Each number is 500 + 50 x the weight over its row's rms, rounded and kept within 0 to 999. Layers, rows and columns count from 0. Numbers have three digits each. The size before them is the row's rms in percent of the matrix's.

# k: layer 9 attention key, 64x320, rms 0.0372, rows 28-40, columns 240-319
# q: layer 9 attention query, 320x320, rms 0.0363, rows 29-41,93-105,157-169,221-232,285-296, columns 240-319
k28 093:509433503554575431402480523518518602465500504647550479570499588504491426461568493477446482490535494474447480528492507486564520383468468598510550549452393458475496519585462464524491517467440493562494524541444542518491495497391490508498465474
q29 098:483491463587495536459588495491548552517588535660530532509458510477467502448472439541560410447512496465450594352420486477516571515502515445485486511522557446541445602549479488509495479467419544484497556417482569490510509544536544503514528535
q93 112:523481581510491495501556456472490540449479615514546502410431590515572471463501506522498503570573578537535446519444474453429433607399532568535512378452464462468462489462479490531481397509474566515539526565587521462531437516569564528566495518
q157 088:575513405536543551497402504530483430469505590506537463487505521494495477504452510550510520528407520491543489447456495434538519445540509444500590537460442584492497517517387459545499493460491508512531491430540537436480469487479537481496475531
q221 100:554524452501535573512505507545503544415496551472445541458439509479513465529538478575561571495531511504482536452460459408457444472445501530444532415507520601546518510520436419523454516472470522496512496472503468479502528508539556483563507485
q285 113:576471650499501484529495525481557519520445550562436577516408491513554531509495484405528444520535521537557432504389466520468531618486477485444468481504558536502451545467526471461490487486473514561581463565488449476486574490548514580416537407
k29 102:617485473484574501580437443575485551555461494479425533487547515489486525504526461457508547548491492455519424542536512532517538511471474480523504477444549477420448523479583455464542554491499412575536443560457461516579488542398477551436575443
q30 089:454496560439527472608480575478478467470310545552521506482410452478523430525475537453540532448478472478505430475591436450422458530450482480527502423445526549516429548527476391522508519508438537451498502496505524398464457403510427543404508505
q94 116:490534483620544491468487533545443483476493530483527516478468477496368455547487530484537526477460473438485448468528429507453579455487381434535483550548499477495621541472573523495532520547518459503560448433486518492505438431520468502488484462
q158 081:493539475507574423508450543511393570503480529480525495493477513525494445483502544523522566444458570520371562436459419496480634558534530536576510533534491509438454427520464476458457491490417482374565531518525455517479612583485553487434530553
q222 097:481559492508545603551476503512487457501452486426559559440379531497543478484537478488543432488454453535480516504483583551550578534444489514502538531535489502504415524474528465515541373544425555474561458465507405489490482573529485473435466499
q286 114:490549466538529518528484575500419517496528533526511509462533539551466443419627408515562526478484624553539514412580441437520446433565480519567472509416486362471519436430454498513520501505482533513479525434465495417604427470409497514411463510
k30 101:537587488481476539598539409508518420505461520520467503564439442492536492458497456560557535364500488527517450507529466594456528562566422493530378558433509499575481527423514584502448500516528498504495441500441517459515490406520577519432461588
q31 104:485437449448575567470492484526548548502484412548518442536441537483536512539515392517586545527495532495477439458429481465548529496548461472573485514533524515498595581535491428510531547436479497441561412483492484469479542451471520411528510520
q95 112:487493376525447525393459434464527505493520415503519552497417456519483532539488421542535474450513489367525532510514445508602563483555526455490417531529521482476547550514518447462442518551545542544473444440505536485486483565472489458482572479
q159 093:489491545506536504503572371461540585462488568524479479429466464453571488471473523514501453520514443440559557511516505519464492508553486471410469544569549517585423381461527424469545573520441516560509379592499557469478487509491444548396438606
q223 093:553553433561445506470470479575524653486409447478581481444475390502503505552466566545576438425532462492541441490465428500444548505513503414617363488608528508562496482466584483428506588547517510578521468494533601493515513584478415439412523510
q287 095:583533415525458506474492506571429527472529355464515550463473530561536500494514480583509499516491523504539415513528444519499472498518469423487477498518561535510532494546459441507492623524373416536477472563499518486454433559524455348484542448
k31 103:455468486527540499501580557489549505471464551572540490574445532473511452505567490520514457507562557454487562505532523491494516558553533535476516455435516516514598611586537521452506485501428563490631540522458631416497544475467380493496502519
q32 104:617524455430490527445481448521488406470466416533489563489475422430513500405510581555501422537419459483630458540510542534484518536447508503390457463458538544546361420491580505465466500485535474457502441548537512516463507551524426475430492463
q96 104:515477541492497465489459506553512522488479423450469478516504538482553492483472477525475514534505469480536559478429606453568485436431568523526535534531487597569524426386480500562442596475466491480451483566418497511381523581448479502505492513
q160 102:520509509415531462497517559512533401525500532526541436454541480507537542542455510551566476549400536544491518457504490538465464511471483477527561458415478537446535447555510477494499404457499561400512544429418514528545438513438427548510458455
q224 101:558539527409476437436410561528472501478539522645539512502632482439481502537458562487522500570454574486531510532530543480483452550469546591556541529502516532539472505544451528525447563488610498465451526539492565476423472475454426515536561532
q288 118:499467531484533547477579525444484566539496412538537383491343490527513484444447587533513573552421473485519546536505493544544510516410454574520516550470530586433491453435470431576525457495511491471470492513560441439395398562467414503497481544
k32 102:437529506553452483452506456490615531467565522468606475512486556464488473572528495481422473557512469505468559463417578458448493440496503543535409512601480468468479481551487532562512463525525596559557542503549452513441535469520465645525456558
q33 097:550467497495550503530462488553574497505557469526529472498497480548506523499436470508493467521471523533557550572549462483515607435492586545454561413549526489559479508474502458544497431485510448526556485458464493495517513525459482491518535527
q97 112:589517533542480510506498453458480562521491504418483567490540481455502449527434443489568475475498554594503451587520470474515593446501520486563556418558561454505473487398578420549461602545622487478631520491552517500487500461481502528443494486
q161 095:543582504443503584522481538544491419501447480532624517586428430482566497565424509366512522543584477553570471510475481500574501448452528484544544459514445530468509477431467443510550480504474539463504476461424463508460553510426442477375488525
q225 104:479578475436469466546450448505455510481459588496545571584444512445497454493465466440511486543611535470496497548517564535607591457418617642469514502537507484532469521422519479537542518579488488572565485450547449431556511421539437463489432503
q289 111:506499490564462580532545464515451506532451562480555526485479465489557469501562440491556379464512591582464496513514439533533514543469542564557542492413472480454534403516522506442421548481531455494582476499451441441551523444569452468440500558
k33 108:463472509490451363498507642445593471506529563423515487539544537469436514490554582415491463522403551535480494467538448456510535497468538539460444505538480392510447490515546483569575420490477465538488441508544377453450495569499592524471509496
q34 099:535472450601461532468436471431546492542552530467552430502529505471543506537498489530487436522493510526480499529541517568561589451549554464482463426555515474533485570563539522532527475478532491566531497433470424398435498578571576502434491451
q98 106:552496454507430538600467541516479607496454590492480513496460506481527413544507459519505421539496612483516499568490499481436551441561588493571410526536520472466551503465509485486448516511527500536563480545415583471545538534560445541438479429
q162 090:536576545404422573494516593472581463532497417503585574638601582467432477502449561543496482543544347569539556509463521496580437500462494527451457455501480509559347489468514612484444534550463531491518502437573495445385487517552548453560465508
q226 092:557616470512522495432428506482472529467470480573551473507560472554412508513445524517479508459461510513513493408517516514527443428586434593498473517485433495531457497453535637456477446512517487524498503442475511449483529582592574488442541617
q290 109:524495519527459449556469474480549525473419521450496525479472410449517459501444495440547355490420566490567446571596527552453449582474544453518486479485497473524449530435524491512447514523443504491549456535563444381499480538559574556506456551
k34 099:511441556429563414502531592514427535444500537426437485512544576501583524503568476489463502510547468589546462511534492559421441602517452492544571507473625557575539465494489381505618504482529491483588437564459519471474467588483486478565539531
q35 103:513472438454457508582473478467519395527440479506498544515520461495515489538601489481541555521397418551440444538601467436518542605516408530469477523503489553416507537421524490452520477506468524551508490550497522553548432447467441596512409449
q99 111:557564476568597519501482567506427522554486552552517492536517431537481473458567498508478529537412521540457537435479517465588596529540484526559466574465463423459512508456539480415458526555434522447614476519550551481551468510416452474456510442
q163 086:485571468514476548469459516495428420524486435547472546499545578499426509399564571537565488461489548486370469473500616492434510462433539520450459429457542518438524510441475428469415514397457409536480517533549506462545537492589488477505421569
q227 104:433543558476531558513548511494504429465484484472523546514419520475487474437578513533574509490446411482464467387447548476629442542519463448445533465489470465463506551442486504497526468509367453405601503518521482510443479531467485578490509489
q291 107:445579530532550507553441496541391455446512530474472510490466553497491479434470501561591492417424563563493545508546505456516562493540406486494540508442473422445479524427505520427434457527557499519460530497518422444630505464429562538389540520
k35 100:444411606501405436462516514552549447528521447467460528496493366499525524508454476474503493441473551495520485569484438575507527471642543432524485600469519470578561567472483518503489551568531493458480476601520423434572498489555502502440498372
q36 094:584452540459492467443547469435450514526525514495494504482565386495394524390506526570494473560510451509495470478499543439574495560471525486466527530526492492539583432519503521562514570524578458487464482535541522528483552525516523534457471487
q100 112:589514550402534491493624509523478457442497501516482493537459490429550559477443548360561452569501427513582484536517499455593451546494429533540435562510523575530426546573479528522601463443492491457469562604503506491402457507507495546444421570
q164 097:554486536500505537484436538429611529533504514383446665408556461513589520451569537422522464382516581569486486483472509452548429437506559450477423424433542565497525487494446447485448540489599423494488512487540498509527602533493556485506533479
q228 106:466433478497482441498556518371523460494465501491442497514506447463513398476546523499516463504541524519512515546526477416613463488528507491381499561468448464464477535537418458460447561462631486475528492546548523514450564504614608539497470379
q292 096:512424548410514478513471514463499488472391558542510507465493467461572488534540492449469569582460427489472433544530550496668517561451555619462541495573520586549521536516486470492494448484556526485522464612478452559608516543502486522482501497
k36 106:504524483496393513494539436560634520532510482665543499484419487519531515518545501529494520509520505527483426516467492440474510415529515553520499476492456530423506497473488443532521462409397506565436574512501507506473417457407470566556508495
q37 098:510520527459522570520453444535521605463528411531428564521540507452533536548567452552581500547428503417527527484532595449542486570527533500522447511479516473552579439518477528448580563491602469449502508510452484414586507545555462499521467572
q101 118:550480456479529598471443504523481444528485540578474520476469494544426513474442464550557495516584510554481535451415593490616567524592441499552468399462530433499541532447515523423454495549493541520491547423521437497561460486498481535446476568
q165 086:504519469517543437504467432470510390416446488594468490469644574514491375404436517421577503500511478599473543534581465450515499498426516477425569437513448500505451455478499371454516569395430422580442419537512521512510507449480414533395499541
q229 110:476455471491556509534454421548506452495448455627478486508375441500474439475548489500611493476594491508529475446505510464527582561481501461532474463425562450616506496560506495457523504504527464505484534462476453435517598511519485538477477524
q293 107:503538550521533543497573496542443520502586405473432447555446478462542502450546477600563495589574464621517497503468507512556517463457473470471544514564514462513553452558514510506353561431539437542572536496520430461623456482577406510528450603
k37 099:472451548536482411431491479390529593382489489507620485529510616463491461557455564494361531563504461483471558516514469518485525452531548461501464465546531524551404489444400532550585440600479525479519525505469515462454538484516416534508477496
q38 105:542446460453483520535422606468483562550515431365508542366558525481485481495453515440535411491531553466512389559595440548529450502511486472507500510543559483562455557451477475440552527554508445592492449449568483514456414658464390488433602598
q102 113:540533449530498455526498559508433531456419490520430546477447552510469459482396463527455549469526583467503435473507512574467557442590501561532547547440606445535400588450484477572408505539510504512558479584471483574406526474410385513452503557
q166 082:521427454440439593491541492489555499473451490459461426411419518483576498490465546459501481527473552515502491431564500434503581574500465446526468482441552463422419530502481469490506466447560424575529479493461472508547442535412458489513512491
q230 101:409460515571393490504492484566537591416441449439481393468391552544531498430492458518497477460506491520493469508488508547422473498531519440515403471485586484501518497549421416433473466427520449512482476605482474523472488563496418517538487529
q294 116:506590454502469579485450490439476532504475560515491458428447445440538427477505549509550384619507437574513432477532636523503512509489557524445584493502508505492465435502498506494390483447525543494464502543495474588499474469569491582546501485
k38 105:428542541582521515413458468506594420432526418590514529541539549514545509467486499574496512400474489485489528536467573507471491501577507422476536572533471541540596580490563539442596499512478489534560429486511439442511457509498609442573486524
q39 089:479513603472497395466485528481477486526426523471496487556580513510533477468471525504475448449521481554452522467495464504455512496587515503560525578491497501656487439546520468512534542532532465496517619504494463478564564512504575513367436519
q103 114:519471545484570505506500446535516517565419615525488515474433471477499510541489506391513412495595529538538511517573444439468547572532500514409443470475479538586584496464522416490625538459509531466455508518413529511450458518540566547540482565
q167 094:514545495496509525499500505480469432481446546500476463565501543500476498469412470334514504446549541489516535457514585441526490577577502541607458623547465520604514555524474523542474619414542523349541556567495347429471544528451543457473464432
q231 108:453508442438592472525525466551550407451422549557419540512445496527580461429444430486509392426577493567500494532465441485537541470519494475505478587459495528577567543421499487509469530487561497445517479584507418524532559545485532491521508458
q295 117:475517542460587452532472529532554460472394571570452529450525504505495522438553550536537517469572478516491453499462478535487535502612493500457525549451478500614514577540591489488479459417549519508553438468492431483559421515503492517561623499
k39 107:427481630451439526479491533468579528413401533506552497576419511469443504589540467597455475574491457509439536493453556430433452532493559483458506381512560534480393542557570590456509420495374562581610493558498546525511400545523497518508500524
q40 095:545475487448507499564495507485479446493451454506530516429492478530490469489522425517595386421528464454545430603622486433497565541478462553480485464561476524515491576497493420495488438484504556439546431567518450548553575486541541470619579486
q104 107:481507501602480519483493531479467499352496450524482543529539469483437575506526452530573449453450500427503518432466473494573566485610498400560496457536523560457516555503528503406508510546635444478496498419491467521439477502504474502441556464
q168 089:553553483550559359451462491462578538490455537477566502447574395507540491426550553552537382514436474444512510422466479453528601522485433458463535406454541575490492457434440378473437446511522542451525469620352497610520521587458499526524444454
q232 108:438517481481533399442490486432599472571449468410623442507486485516457529521647616540599372443438556462458419507583467506502578576508478510513554468455500478496479552432490493440543499463533489558511512463542427464536611529554556460504468459
q296 104:566474478513513524496521473456525562487478448543517559477530472490497475421572464541534465536448574514534554526492426469477541552503542487596518517528495463522494509478402405524508461443457496487461490546457435383518502588593460353443376531
k40 101:557459554550461577448591437530462510465514554494459505555473460488448465499536541511567450468553533423447454501504529541454470478487538518494470506501552461540479484486479526574528441569444533547543529474471592415417523435517514490510500564
q41 100:434475434547470484473484500484597468454484628517461470503520491465551479519484523513461455513480409432453529437410546530523515517583497441481476530468537481446462531624417516503485537399560488535436535439488435405491416486490453563467532437
q105 102:523498502511536511477480519526482498491547551423532493514504518508529497603531441541466544573445468507476546542520562451601484468479423564460512552552470492455566544503474553470472515425550526534566510460404419515520537461558529471493495520
q169 105:439539564458456527482423554516502518546429455593542481585612512529515467516521507493496555476556467420487464445395501489572555425546492430423552527443549495552451494497509559523507476576461530451489460426566499555454478544513548486531483542